From a checkpoint of a small transformer trained on Wikipedia: 14 layers.
Each number is 128 + 32 x the weight over the matrix's rms, rounded and kept within 0 to 255. Layers, rows and columns count from 0. Numbers have three digits each.

# q: layer 5 attention query, 128x128, rms 0.0943, rows 0-127, columns 96-127
# k: layer 5 attention key, 32x128, rms 0.0946, rows 0-31, columns 96-127
# v: layer 5 attention value, 32x128, rms 0.114, rows 0-31, columns 96-127
# o: layer 5 attention output (transposed), 128x128, rms 0.0879, rows 0-127, columns 96-127
# gate: layer 5 MLP gate, 320x128, rms 0.101, rows 0-13, columns 96-127
# up: layer 5 MLP up, 320x128, rms 0.0973, rows 0-12, columns 96-127
# down: layer 5 MLP down (transposed), 320x128, rms 0.251, rows 0-12, columns 96-127
q0:121175075147151145077068171109165091146111107054137178105106132133129101076138059133142117161174
q32:127081132102148151124128135187184147072189185159043137157113076102123153160104139154121084122110
q64:088174074124058087058158118154155119171063150054091165195119130146119168166096165155109179112159
q96:146173152131139163122148142124120140109138142151146143134157131124125111124113149139111086138122
k0:131105135134116076108078122171103077142168126130112121088145152157146097136174101159095103144128
q1:096093111119102117125078163189177087155102143113101136102166092053145139072149079167156136153148
q33:143041148109109047038109182121133114124166149143178144098056127116167138120178159146184141110060
q65:114114131134068075086109130149177081121119169114141176108114158131094168077102171117124090098130
q97:156099148142115115119094118144128119127132176124153153095141129102106112051117151132117148172127
k1:090048148080181129098175122147138131102128111125121144140119161119121104103186104159129147108125
q2:109185109112142139125151105136102169080128150169073107138109094139109120163197134084133117107151
q34:120150138056116112153143112130131185080129173157112103161148111134107115194074095114126138178112
q66:118081136159144110123151084151150203103094079168160084131129134112150069179179151147148175150159
q98:150128151119157165145174120113107136109127148165117135136118127119123147131164121154159114135135
k2:126154117130127136140098134114185092135126137144161111100155107114108126113133133083128157125125
q3:108113109158180147094147162156105140134089132107159093141146163139172174171133170173139158096121
q35:069090165182170156164112044152119116106147110116087096143110111168183130121166174202105135125120
q67:106107145116119125140097169133115090221154163141107131164126159121122130119059077203132170127160
q99:108132153122164112121069180115174126091142112079131129116120101134115157164084112136127131131170
k3:110165182172083108179156151164089116162138127161119180138155158129151127171136123112085140115169
q4:098157150150095108124155091103111121167131079131141194132181153129165178125158090117072033145149
q36:129130101124126147106055129135107166135104126185092101130173116115131116127082156109100127158083
q68:116088117162109115171147119101090132114176153097129159140168132106057083124132147116129124137126
q100:075124107115141130125127126097071166172165111096108129092193120123125104140089151104131162149075
k4:121116133119123085152132146136123183169134144089137095127134156157136085097157127131094130116190
q5:115147128123095155174116203139187179105156124143103138110159108071143136079056111085159097150116
q37:160038142145186158136100116120128170154178179116163115166126172116182092151087153118053169129141
q69:147123122157126141170147089071160140129118095124136107160128174151132104121176146086173145169173
q101:121134137110138097144125142089095158152187139177167106126138168117117114108145103129086156141109
k5:147121181127154100128182145102122184111144149123101102124110152113097123128144097105146130102126
q6:087119184100134123117153114091136075122124090180097090134123107141144134103123123153145093125113
q38:148127156100172152084137124147143148138106110113121114106090085115175106127156131109141131138152
q70:096114141134159137097122150141129091138154145136106140144142118156133168137102119147127122147122
q102:134117104161134128105158113142185126097124137141110111108097112121160130153155135158136107170112
k6:160107090164097189125177120108073108101152173173086228024049148118089122137223144158089124200156
q7:082126136147099120101114085109102085125103127137104161170111168139134177089087141173080120141150
q39:178174138105081158074140108129101132135135154097137102147101188133083147044174096157124156110093
q71:149084117043102124114106086138069084160131116096132165039141167101119163094122195186111137142087
q103:146118113149074130053062073172082064131140157128219123075092112135094120040108110169138175129133
k7:175073106143130133181110116150140112142143080162169060166063091154146172128119105065191125127126
q8:186014107111158156113163084178148095122135087163164127127088149095099124048078097082150131108109
q40:131144140078165152101120114183176102128163052175166130143121128140137114117127161094214152113112
q72:085134098144106131113176106105160046098082081098177073091120058100062106120119131090116115137120
q104:168103114125141148098158115197155155085185067090111162071144101124166105136106096117171127168149
k8:158132115146103045159105109116147141113090116152156111198155114105148097136171112169108102102093
q9:176106143081098138105073159152110139148118102122087195154126140132081137122173145138101129122088
q41:124141167094176181092181146090104113123124140145153135113138123147147110179116171145134062121122
q73:160047086141148096152087104107206211135073115117125129126129139151164105148184101159138159144121
q105:143085156118119129140144069111112099141143151107177159121156126160119119136113203154113142199159
k9:122169155135158162105152181114129166104153145123138102212126108085090083095133122174172117094118
q10:108157107131152112096124048065197143213178156171134119136106133115141148168117203177120121120143
q42:124099100128085119103107145099123143105124097156129166101179132129128113120149124117115185167123
q74:112172133114157098059111154085204112117170146066174125150112194106135133126132145047087139147133
q106:097129149113110201170151054143120148073140175126198097055098111161075135148072153087102038103123
k10:135058123162157082179199145112106132129124132147125035104202099114175147129088151149103153137154
q11:143173153079166151142123125176151037150197095117139160143172125125145196091133117051138125135156
q43:132112123128158217176146109140102122157129139161183067156123102050201136125092164141153144109149
q75:121147129111147114128121134092112095129129126136148157112087124078143105128103159125079139102087
q107:154089157142169171133139141082116116143132178166085120096052157149121153121108120171135131161088
k11:123110125119143100147167157129118134141122188096093125173140132129081117114143105131133088155178
q12:111107135090136130125118140145064187126181077172170144058211067142140141129172176104058082146161
q44:121095107111174146113178080075127225122149120142163102081166094131130147131093172170145136134126
q76:094073115148134123148178111090154068126138107148134154154142145063150111119072088105124120151130
q108:122124138102154121137081140149123113065107099082123154080145124072050143191137111105221147098137
k12:150102105134101153084174166115149174131109075182047171166150115141201153145119125160091125112100
q13:192122185140148195071092102101134087073124139218101148141148151116164177123049072121083142066158
q45:135090128148132117119109149175123069127134096109156081156197130224109130108101096124166153112138
q77:113131162118138133153100102140123123089165088150024135106177150089165151129115154086129111102079
q109:143163152128137160106164124113087133182131079114179091147092146147144105114097103094113102082113
k13:139105111114152092130091062124151167146097126147109153130115109151150167073136159152139176194144
q14:078075184146135142157104087128202154144141108086211136165137112198104080097151173096130098171150
q46:111158153105095118119152109111208137176105097077134098082151117131157074082146149141145132137076
q78:150125138121125121191146134118139121110110131098114150126181130109130059139189156093135141084066
q110:080100158109102155124131117250154141169188125166154130142120117151123130083088169130144128175118
k14:126118072118170152105076072073102146087095110130160143139119176139138154154118123142114161094143
q15:099146121094135109143131091076161119169145158056130145144073080154053124132146157143193143136176
q47:133105126137217100142128116185133114150150167100106062121150067113135158136173072079189149107127
q79:109112127130165131091154152132128144217101133169143093110232105197155178126185154098091148122118
q111:139102109143120149086109086130120193135135090137126119121070136097106135171106126122118127142152
k15:184145112119117191186154168141127147138101140084093126125185230075166143118134138067183166142104
q16:125152054151186145101130120089096152104085149137074173138092140174126072113101142150129087089116
q48:142143111152127136106130153165213093097085124231137092163122166096136139120173171124194127187116
q80:154106104095169131103182119098125161142088176117118079242119145161123172135092185127127126126152
q112:113160142113099135146119134122111174111118162122112121137128136138131163140148150142124141123100
k16:125085148070146134090133099060169117145145144186055050113111133081118135160113136157161116099131
q17:091197187082112106126119142131096120127157157139149205096180091100124150112160134091075063097160
q49:135174173121109186115091148149141147152139180090138097147090121177086101083122129094176113106125
q81:114088126098137122177168127088144184084132124105134158151122098103194125147164165135115113084146
q113:106104105161145128119120116111138155127153126141141167150116125091139125172054132138108128081144
k17:166120134089119115145076110143167143126135082101135124063090101093097123064115154167160170171116
q18:114108144133095127173150131162157102166123165134158144069085157072127118109144139148133161179058
q50:138124132099072137112145104150132110170075139114178116123023166132147106100210096168107087122123
q82:157161142151120115104108132176099051114099122103105105080099189148177160058168108183146117145123
q114:168144107156101143113136137134081073142123161128160128115108141088140105097150169152139136144095
k18:142132123149081112051121087112141118123107150126178172112166160110153159172123077138121111127124
q19:109140122123164090132161158112132154121119102109099101131131148091125068127124112171121105116191
q51:066148114120137138142139204115126136132121132132182088138154106096117126189088099142128152112103
q83:096053093121102192136146153070084150149177092139146132138154138132084126164152215061102133108118
q115:105129138192181119163093124112095145140138114135084111127142097147092110130138105094146122122130
k19:095198105085158053164112153116177112154158128170110100167122134117101157143087139147144166092148
q20:158128086133108147090129146153107171124139135145121188182148055132133133157127118146100121184130
q52:189139116061082149062090134129086077125136138153154155096168112169160184096133142074137172161148
q84:088086104105097155143122151100098178172123137161079134140154100144129171167164142160104089194097
q116:139163156116106118133143151163121102141122151152107109113123127085145118203156121158145118137131
k20:151080060117191131127206116108130112124144145103108108143096112124107118109083148091111109142106
q21:124152131140159123130132160131120197169075171102166146099154125071154091143143137087087132117115
q53:133184132159146148062135128144145134099089161166103165178082140165063168130149150129140131123117
q85:127141146084101070107061139130139110140182122088219108108134109089101168169174174049141095117095
q117:204056144164128150161168115190100151177061041143114127160129110103162127174104110106111164143184
k21:061150167090096142153125119108083143146133119127144169106064136166155147165082193155158095198095
q22:137109151158162147148106116158093144191101103122114203107101186142135145133148114113126099169133
q54:076085119175122194086194057170110063152125167141116139156082148143109105080197108177119093177111
q86:146126138175124141135184080118096150151112121178082126131121103105106099105210125204135064214136
q118:143107156161090140079172165139094105136171172166122136144149132147125121114136148160121097155101
k22:118148142103127139094131107120113105139133166122090176092147141185150110184166153123107122136095
q23:162092109139184137113117078081120157094123075124152094145131125134081164120124128126091102081129
q55:113118192076140129141107144138144179145073158122175157109139095139160097098125109137117143165123
q87:122116118081127120100090150138151112067138095094159132124156035100080117109105148119078089180100
q119:127115110154127141190132156086155149150177134153111161168121140128146137136128134147123108124090
k23:134125120140082118137128132152142120141140111196104105115149140177084104159079150133104175127221
q24:137194110152146115165174089075092159148128145110130086171103131167170180138126127091135091144086
q56:103147097125180163113134191071156117162149144098058127072127139122066159125105130156125133121114
q88:123121124150131122130138168177059193144150159163106153110129135105144118175104134088146187144174
q120:152169119199140138126118146136129184162053156089099045093115081098164127142118122131120117122162
k24:135107108153134107092113101128144046117140140164084224101107137127160161152146127099196150154173
q25:109159064139141137184155151132133129156118061121125116078071200171128148130146152131161131140139
q57:154130111100102178120086096237161210119160121107126074141094139145111122062158148181168118094125
q89:163113165136103121122111134193121197094134071140165146144119128167080081073158083116107146078135
q121:207087132109131035125125109171118179070132107112198042175083145126086122055160161135155185081088
k25:184142120078149111071109120194159119107067127148159168172163170117121120118134094191195172128095
q26:101147137174171160184133098166090175152167118127127235117104102094123148113116184129124144124178
q58:134161182099159105130132146149101131185183112107090187094133124100131085091081136148195108076127
q90:126125149137126154140154164082163116109137138144147069093127119157112116093142101144088122154062
q122:127139135098104160131157134074135152104077101116111118165120128175141158128153101123145112085102
k26:142176174128145133109164092187068121055109136096121057126155145102153069160187166143130195105120
q27:121118140104144088152148125135145116157113101132119127129097071161110068037136172099103122090139
q59:113123153147177165151195109160115201133111163156145123116213179191134169135146068158126146136157
q91:069141087177110131098150130181106185123133129066098142135139143124175230148164088131160172078129
q123:161150198168110165099191171147143121178097182156119128088175098090120114143137133200120122082128
k27:152127097070137105134179161063107131058111076155135083123096117079133163154109152112182154181072
q28:131086111122120099131137070079148115094088079112135156056108085069116181130143194098113073113083
q60:108156108082167143139091111172129113188182165141150181086153126175223097129123118077107092108155
q92:129133157186154205180127122132159127115121085138145153149168094169118124164081098104125151153166
q124:095131123125076095103085129133109130179186125118107108146094161091113094103125119140137146184091
k28:150080201096095166153163155125104099131153172096128122145132129105138139111133180148167124110176
q29:146200152120147085120133077048119114172147132061163124094193153073106175106142130150121151156110
q61:191119080123090102113098170185129147135143122153113174123069145172111126082170186123074097131105
q93:175102128166137109122112152128168159118125106095035146157131248136113097161156171117095118137114
q125:109175106166127129131113145137132178156108095167136093137114122148100203156145167226106055123111
k29:093136113111208178091142144122145112130118137149141092154188102101128091136116149042138132139111
q30:212146109166107104138129187113155056097181183116160238106142119118065175124129084081151117136202
q62:101145169153148111078140118097084207099105131075094151146095147104119107156123136159104137181184
q94:074111116116108131162145164104040118141182133077133114118149113131098129144074138150107166131126
q126:164078128134155201103097129123156159093086142116169138117128107158129115118139122113134127107107
k30:092095154160128163156097132138048127165144075151081140103127095130160097057123159145187101093128
q31:144110181153137089100127123148040142122071124162139155125106101121104106124103143106127124068129
q63:169147111125142144160138117163071158131228131116140082088097099109035142096111192121136117121176
q95:175190146101126092189068130164181101138122157084159103160103139145119144110149158124199145094104
q127:136144097162159093131124077188102148117196127131165110124127161186094112121107092142130162068132
k31:156072190157158153156136108138172094161100191144113164112114118139179156201155122129119084184122
v0:075139084124122166091145091146073121130121087125128118139093131189039086069140113098155128091134
o0:197129084131143138124170126170193174107141125132125120138127122105159153085107107120073115180137
o32:164098156128154112098111148132159139109077122130156125115208168132118155052082159165120217100104
o64:143104120094118170110096075133087154090177133124110130098061110148123163151130124140138087117109
o96:181088198154109125125078116059127123163101089072173083038102135221123080119129131049120132119126
v1:133091187155156139113138137112113120138166143089125148118156117151118130118128150095096128184146
o1:095107096099080149157077105113140105158114098156127098121075135132118109130174110155110132103153
o33:149105100123059119170093129165147089145158155105111123131092107135135062145117122103150150107062
o65:186090140057124169127144135156121125069070186106167042113161109093183094142109102143174103104134
o97:087183136126098117089184160136118125143195087117151135157139132138082193060083176155078119131117
v2:115062134157146205183114152179121096141129098100114104183065118088194117128098168148135115170096
o2:127112157088151121097174157143184205087154131182087130129131137112095186126182192156131141157151
o34:138132074141162148159122106185134096114149104134183165092153131136117085149112093112176138110120
o66:094170189124099032142152138066083125147124110164127070155151133123119121151101114139115137139168
o98:137156079118143163130046117117150106155082094119142095131143150127108173089142161160131095123137
v3:069137138159156097114182104125178129169181113149151081127189033114138179097126112142152113120114
o3:121113097146116140126104109150128117086146117111152077117097158121042110216154133148154162148148
o35:075118159092148190140143106124128209149175101078131113183117141129177155153123141176132137110142
o67:143113123147172149182086150092110093079106216110097128130116218085178181091107127102128104167202
o99:210133128072100134097108043153136113109127164182169124080154123138121081058092118103157159124166
v4:127159125074114110159146188086133065141191142155087076178084140107111114158118120131159140048164
o4:058085093109097138105070150178099144124080138089142092169160143069115154072132080128109164144090
o36:156119092116161119072091091163068119114182129146195177102060090152161120149111106150171122131168
o68:033074123124106075124168116074134139099163098131079156158113067156102171109125092176084121109162
o100:171138141136155110128137073142149141221122104111092070104109159075115133096142088090087112143165
v5:111143128087133135122120102158117163107095118083159082131129139122100157111136167106021102130124
o5:122162200172139080100127144130184126184198119150123151114079120086133070203120117088182103161173
o37:130110187084121174094097124174171131053119123083126157083121156162101101110139130143105123097134
o69:139123121108102140164121095144096115114152121152168155144158158186132105076141135126092138111143
o101:130158097155063147147182138097088115122072136162149090101123116098138109100118163173136112094108
v6:177206132146161083135131161156083088147140110093147129164119153155155154122157142169151167136129
o6:111108118117122156129127134163168140136141120158112123119080182153162121091075099145155135132152
o38:153148142194093094116139139136096176128090098184121105125109135123126168101138167132100164153137
o70:119160133191134136127141040179154184141080155097081089099152122163082160117135160126157092118121
o102:116150160137136146162103159110167102145143115076119187112175114099123126177162185140113133124170
v7:122121151133143094156123150106137146187133194136124220141131173129146171123141151123120142091142
o7:155128130152163109159072174135123125143099125145068127114073134073074090166093156099076118123178
o39:167156129153167128125174203122083125119136116060107104128161056156144110161176091104140090154191
o71:136135078111116144107139108111102128122165117137137123156114178118182165164159103147173128119088
o103:158106169089181151140164151152108138135151150132145091101198138141114137090137151093085127098098
v8:075122088131126120168155124091096124116129098165116198117181119182123146162068145104132154144153
o8:140108137107200162117097098115201083050209113159139151106168141121085090056176121079124121210133
o40:141152122106103111138112080160211161120183148123140171160102157135092116138160101141049142145077
o72:078097130198109124081130132094137150159084158118133113162173135159208110123132152129162139096180
o104:188160129089077122111143130131075149190119175132156125114066151160089113056181160170126082103154
v9:140103103103129158093138099140083126138120136160175133119058159105158164124163113152139108118142
o9:198091158161128108084141068127150054165124144083180117093147133099098175162053130160101148156156
o41:169122138099180128109060140128103113141094122122184127128207091180150147082162128125172115153139
o73:154118082155125113088084139127146157128041102138103131118149086110125157117129136094134080141124
o105:118128127195153164170137140125182193117120141146061171124109130102100143112132154152132142096111
v10:128076113145145099131162085108118074098120135096120145136085092122128099162168132106127125117081
o10:138132157078089099106141100146164115136148177091115168124161098133096085152101082152110093147139
o42:105088126066050111079109118127188116151152159154098127112193172143181179125131160153098147114075
o74:105147148140162108100086187149165133139156099073167094088131100099134102125114135166116134085140
o106:120101178121140126158133176113110115105044098095111142180111124182141132122135096099193130147167
v11:178165170050136161057122108143093107149114159098091170133118072125129033122120146165122138097173
o11:146122101137133060126182134101171167091058086181031076150080085109174167150112148172158104150072
o43:166092090127112074104149147150132109171100136122103111120186112130155118158116095102172145102139
o75:072116168150092131145125101143029153097170147119123176161148158182097093095088107114128174141103
o107:089130138168143169146150171124125136070104109062119148121114125114156094120105149096069183171101
v12:137102148117115095158172104158119127140146144104172179170182143125071125053133109140109139090126
o12:102144167130155104113113058156157055128103087133150097125132130096150100104131125115156168137162
o44:153116164102097117179123059135119216102128152115138133198096130152107180142120189162121171126152
o76:124129055163162131136072174115152098110144166112075120130112087141134183151152146137131110124082
o108:166133149145105112140137124147139091140138067078103124122133149139114173168152137088148161118126
v13:052138133151115136162108187131165138173173165087180076155127088140169101131100093091105107098168
o13:120139115074173109090150124196115130089120184132171098165158082125144095103132155120127156084176
o45:151147107116081177167135174176113068130123127091160110088153131137053162194162099144137170169082
o77:135109090155116160171122112180050155113091180189153097126116121139148117173101155140144141079073
o109:131119158103107073093131076137137186142115117163122177132137165087159153114125139140144116166126
v14:145140133124099132184081187128093184163151135070182116157156148139146133140124148169142109109143
o14:188076113130153132086131113138166107132089139134118137183117094175150092113089129144111196124137
o46:116114136163128092105166094120132155123095130137088111114110125136127164167111116121121098142133
o78:181145122128090154116145125209138151075122105117169149138173156134196130110130118103175216143120
o110:146180176179159064159096160135098139148134122159075069144078122138112198143131123173057099115133
v15:146162159113147101182123184171109136080124118126084138073113118089137136121129094062183124103094
o15:089188149086127132142185102057145147149140121116116119148135086121116175153121110139089139144070
o47:134142137212101180096151096134137106242059133135130118093118146155107124161120150102131072120102
o79:120137153139106094094118100068173103111120154124123113081120113073156095178135106181125109127164
o111:116131156126131128138054109111107160209172152166127180119144136123132129201084131133147110172110
v16:123193157157107112101139159124079150123072135162120125111140137185157134135161093162108110160068
o16:117109092133130201193173120120118166145156161151061160183099153104104103147181126134119143071169
o48:103083138109145122144108185074163134160196167125113171131112123104182173094134134083150092132121
o80:169145076104149135167088052127178108162170185121096131103175154067153154110134164188108080097135
o112:067170113152150142131172166105114169093094081103121143152144111192159155116105112104126086130104
v17:132117118167125144124115165133187134166107094207170101070126107155147088136136186138096082126120
o17:168155097107140173098112091129165104145164121121134128130092109172110129166128150160211185129093
o49:151133232101092156102200161157102120113115176182145131168173089124136104042129145057147184105201
o81:158135150072109162150119120112122186116120133152135125139078132177175112160109181129132173187129
o113:182087099175071150126139119139114132112099112108074159124149072151185163131145104122157161080201
v18:111148075188110174105154157153159129121135134131160153103139131091125131095102151120127122134087
o18:115136078129148109155117153113165116109118137122071128129159073112172142132110091140167077078133
o50:148109093123120141069131100144092124103165164125078105132140198181110096165156168117166114116068
o82:171061175112146150160134078135120144172181102123130135122106087117136125124110143111066071147151
o114:121148123134064132139101135059085150145179140111126156132052172156127093123152132184106203132120
v19:100093158124135146188169087084132157129112097112139146146175165094153088158132143092128119086127
o19:105108152096086066131113151107117071114139128099110104166128101128084065103155151101083085108142
o51:107148145073110139109103132161093168072138104084136089071107116163138097116102121210155119082143
o83:077099094136086093089114097146104160129100108179128135147110148211118082101134094083119112188146
o115:150158166126149148121105059153132068156108152114117093111140089125156170137187114213146167137044
v20:097145158190129140129167097080120144105164174163092139097128162182110097135222134116132116066120
o20:131141159143158090183147136131104121188137175074075136160147162095130129230132118096136081108138
o52:082098068085122089121128091108102135119098091155114117131099186112101188062171169139143122175117
o84:059196102128162206137092119125172117158111148134135090136091141104227151147144135139139103086085
o116:150101081116101161167123136161127194067057159115136165157108127179124165128145139147107143113131
v21:109147124167181146069065102140127098156194134156094150164128112091102114134128106148092118127133
o21:130156133074089065138169166126129123117135143131143243127101080090133143156130138105131202147109
o53:097112149068169085130152125171132159160153102148141122128093220123148103123132124092124009110130
o85:112122137159105165126138132155100159104135103151100101076131083141134123203142154130170116143120
o117:157154107200136101118093096124111152097111124132108077118192149142172112134170120124108158119155
v22:118097107133104134136085102115171118132071125153106153180139066155161141155102036062154140099156
o22:083143108180105135195091150082081096116169127139134213150140188119117161131115137165117118122144
o54:079125145146114149110109190150107112113115168101129080092161062081121128095076191120095121188109
o86:140144124063160140174156161115116141096081101144106111117075128160131094101184104151134147129124
o118:174146183130152126101168154134129149148099137143110123154112109100080111123160163125142053147123
v23:086121112114111156102070099135114134111135123106172162110104090145126070119115131107165147118051
o23:114129151119144101146092135154172049090159091100152127170144153134200116111187137189146096126155
o55:138102117105126093130131130166117139085087157237126093130135089107146112114138110084085119131132
o87:144083113162072107113144160088100112146156145168151119114154136109110113143139101070080170117123
o119:135103128141142113089182101106151156139087147134144122125142119124098187140100118099154118164116
v24:131159175114098088222044101115145062162141129112121129155159135126117144136167162128114127158140
o24:128158128107172105132138160142194183161110146132149138111102150128120064140120090114173134085130
o56:071158106162161143165156159085105113101109158073141096114113121176149152124118091078183121118109
o88:080141163124163154119066099157111123148166089156127082139168121158160102127127103113071097137096
o120:159106128123069112111068137171108079057111104107101134155115140130093146124177166111090135116119
v25:117146120142170176141152140105190187169130128122184137120089071073067118171086170120226145113102
o25:143107136103135157094125138120113139148148103100171200165140102116167167087127144098142130153123
o57:089125145075103082116139143105120180100127144076165080068110194127178122153151176148115131072110
o89:105133109168164080091116129129115144123117099096162181100130127174112107142077148148103166163089
o121:126150099134131117134070054099109081121094066109069105122133130090094157132155149085121138127145
v26:098061126109158162146108073196091089127067134130137190108135111148144182145149180107140122086163
o26:077132133103112116163119104042151178161149095147078076161116140087035108161108134128078121153136
o58:150134158089160125144113148063135116167131122132117113175140103129105146143117104148060136122116
o90:090154121147123173187128132131107144133137154121187109132119132145132099151128133083113156132157
o122:143128111087120130149138154163126115136161139112074147147106160137119154095116134124151098170127
v27:146106139127045140110102149111084154118113116089165130164068119127096123101144135163163061134133
o27:157111128117139167113111119110139189085139142133114097128177164193149128092099101133112125105142
o59:144096087125142143102170114138129143124061134132138100106160099093109126158140080136180136120142
o91:158108114118126104108107092124106134141113092179143094149137093109147160122160108147130103131164
o123:153049200158094081201114150137142158077146161124161109116137153141144153087146119149120071151105
v28:143092172113145100141201142122133186125140112139109142082114129106143119104153128127177084147183
o28:097165152120132120138109091113150141135145157140170150152155160130127140122123120158104130165108
o60:107090162078105135105123147102151109144120121132059139127153023183140135162115131127156160149110
o92:108170113123172113141133146083102219101048123127089139149079127166111114123136069120159057140140
o124:167075107095123104121071170131102062154170159069119090063116159129141122147203123065075168145118
v29:130137136128177100165126107110162122130077145085169100155147154153134061204134118157099140093175
o29:151152085171158112127105112093124140111099164150092063148149162159147102128179160140158069163113
o61:203075201128090103065115138115075162116170187131151111128160178123131183134113157162076111159086
o93:115102112126144142123105162134115112091140150128149135117112077130079112099100129132151135090120
o125:159168131117076094118175071125107162121078124132130112103137167168150121115114131139123133131147
v30:115165103147189091129116128146149155096141165093097132092090110192133172070053106150112141112177
o30:064055112128150133081139154154209156149065172158135156135127092061127157128143159109113065116127
o62:158090146132120144142160092162153093122103131126101079128114169057108137147187103125153151136115
o94:146142094142122122145142139178118133146188133072191138105113065194160121144201085180092167092127
o126:115103139081148138124066115160119098118146139176056097125144160124128123089118131149097101101173
v31:131124140152103126156150106130191148136118126108118109103169187067115173157100121119129128072129
o31:126173118132159126080098051099072085058121103131167118150146097175123143065096176153146128110083
o63:068167140077078132157140171120182102139067153086101168101112124102136081140183128104087147160190
o95:116128146105136169124051148079085180168153106188140116173171172080169138165107092111169134122127
o127:168094160105137128098063153127133055083122170076147106136114142101097098207113090176095097136175
gate0:157142142129112102092154116059064134156120129115099145112087104188096131098126123115118166109162
up0:151128131146163068096162149113089136149142108162149107147158178158140108165115119130186183068162
down0:142140102141110080152116160104133146103090177151168124088152151106144130139089113178146141098134
gate1:097107042106055140091067116151152165128164104146186125175126147090097121112134169143126120130136
up1:139114095084046167062097113113135158101193085127073117188171083181116109135142159142135140032229
down1:119096153124142139142070118167105148100198123153121152076134178214108177137067114122076171110063
gate2:138118151155087102127139154177136165139080112151147067129159140105111131149161123089119107111149
up2:142135117130112105055102136133138161078135157164158144111131120083127099162160105161082076134130
down2:157116139138129137218112105122184096111114133150175105167110114168150134160187095070086109123102
gate3:167141111137100087098173061102120210107141143185148142140103133137144160170117165108087135119097
up3:137216123122193090141128126166177104144126110099139171104108139142120123115168107057131107130128
down3:145140137126031054142109115113060179132123135110125153133099173128157128155122107137124123115114
gate4:110139126117129076128184094141150137132122114071085095139146077118146087172091109174109140099135
up4:114143150181115133118111107120161100123122098140117114122199171132138095123149130098165096123148
down4:128101125063099154122147154117097109108198141110133136152123161127179136084172118165127146163096
gate5:110135092107163127115063133119061114106150115165126142134116116133115075109155086138198185100094
up5:128114114188109084145126113127106119096134103171132124149133112112111153168147085079131129151141
down5:159062185117113118145168082145112105117080103141170124131121155097118163101130069113155143130174
gate6:136123170128128119123145118097170110149149106178166098117150158177176118119141138155144147088061
up6:092116129133126145106139149125082126123128134105109130127084127086096159137094147140116140123146
down6:105146164112154109148119147126153103136162089144112079130147107098141117120112131134116094135099
gate7:110100125079137155154151042121153092131147145127134144107112080107142068141066129112133156097151
up7:118101147097162118156129149134184093070071132117082113097121062119128136083121180125106134127086
down7:133130168184138113181072106059125124091113144128160100163093052132158150028139159119150113132118
gate8:153064106185106127086172104078140118130143074101155126153142133125105075109105123076116096158113
up8:144080069140113134132191130141086139084144152105119080124142084073117119134131109156142115239134
down8:100124145130173153080158085193113112156139095136056103116098134135178063183122097209160143183108
gate9:174107091073137116169095167132173128080088151170088086178116136110183128104114156122141082182124
up9:170134170149217094158136192124152191158134072151098186129129077133124160089137079137070139132147
down9:098130114126071145084149139065128157100145133062108118100086113139180120122092109124155168120090
gate10:164091129108173094188147121166101150118139113167181160083156127049155156182109089127144140099141
up10:146145183162104134126098120152156151115101119127085117170170121151139159127154124128150081165083
down10:132096153135154216137064117098114128104172101126161128186137116094137097168104088167112196127127
gate11:096196084133082171096193136174061109152116183116146096105119139101128104111094164143172062058100
up11:137111146149076140162102059100165138072126133129139120130202120136133103098141084110194118192155
down11:163179094187094063179144171099121073152124132121111107107112129109140140112122158114109083178222
gate12:064127138045128130170139095146108107166189154144082144102130149167080132089129105110106112146103
up12:147171184080132119140120173090115129097104099088120163149170136137150156114142142077130112108104
down12:101135126108173118157089089130108149144145181089096131146119172089171071143135080160138111130090
gate13:151136109135124075131098095111085160107134156138172131146128129123120109142117145130096074150168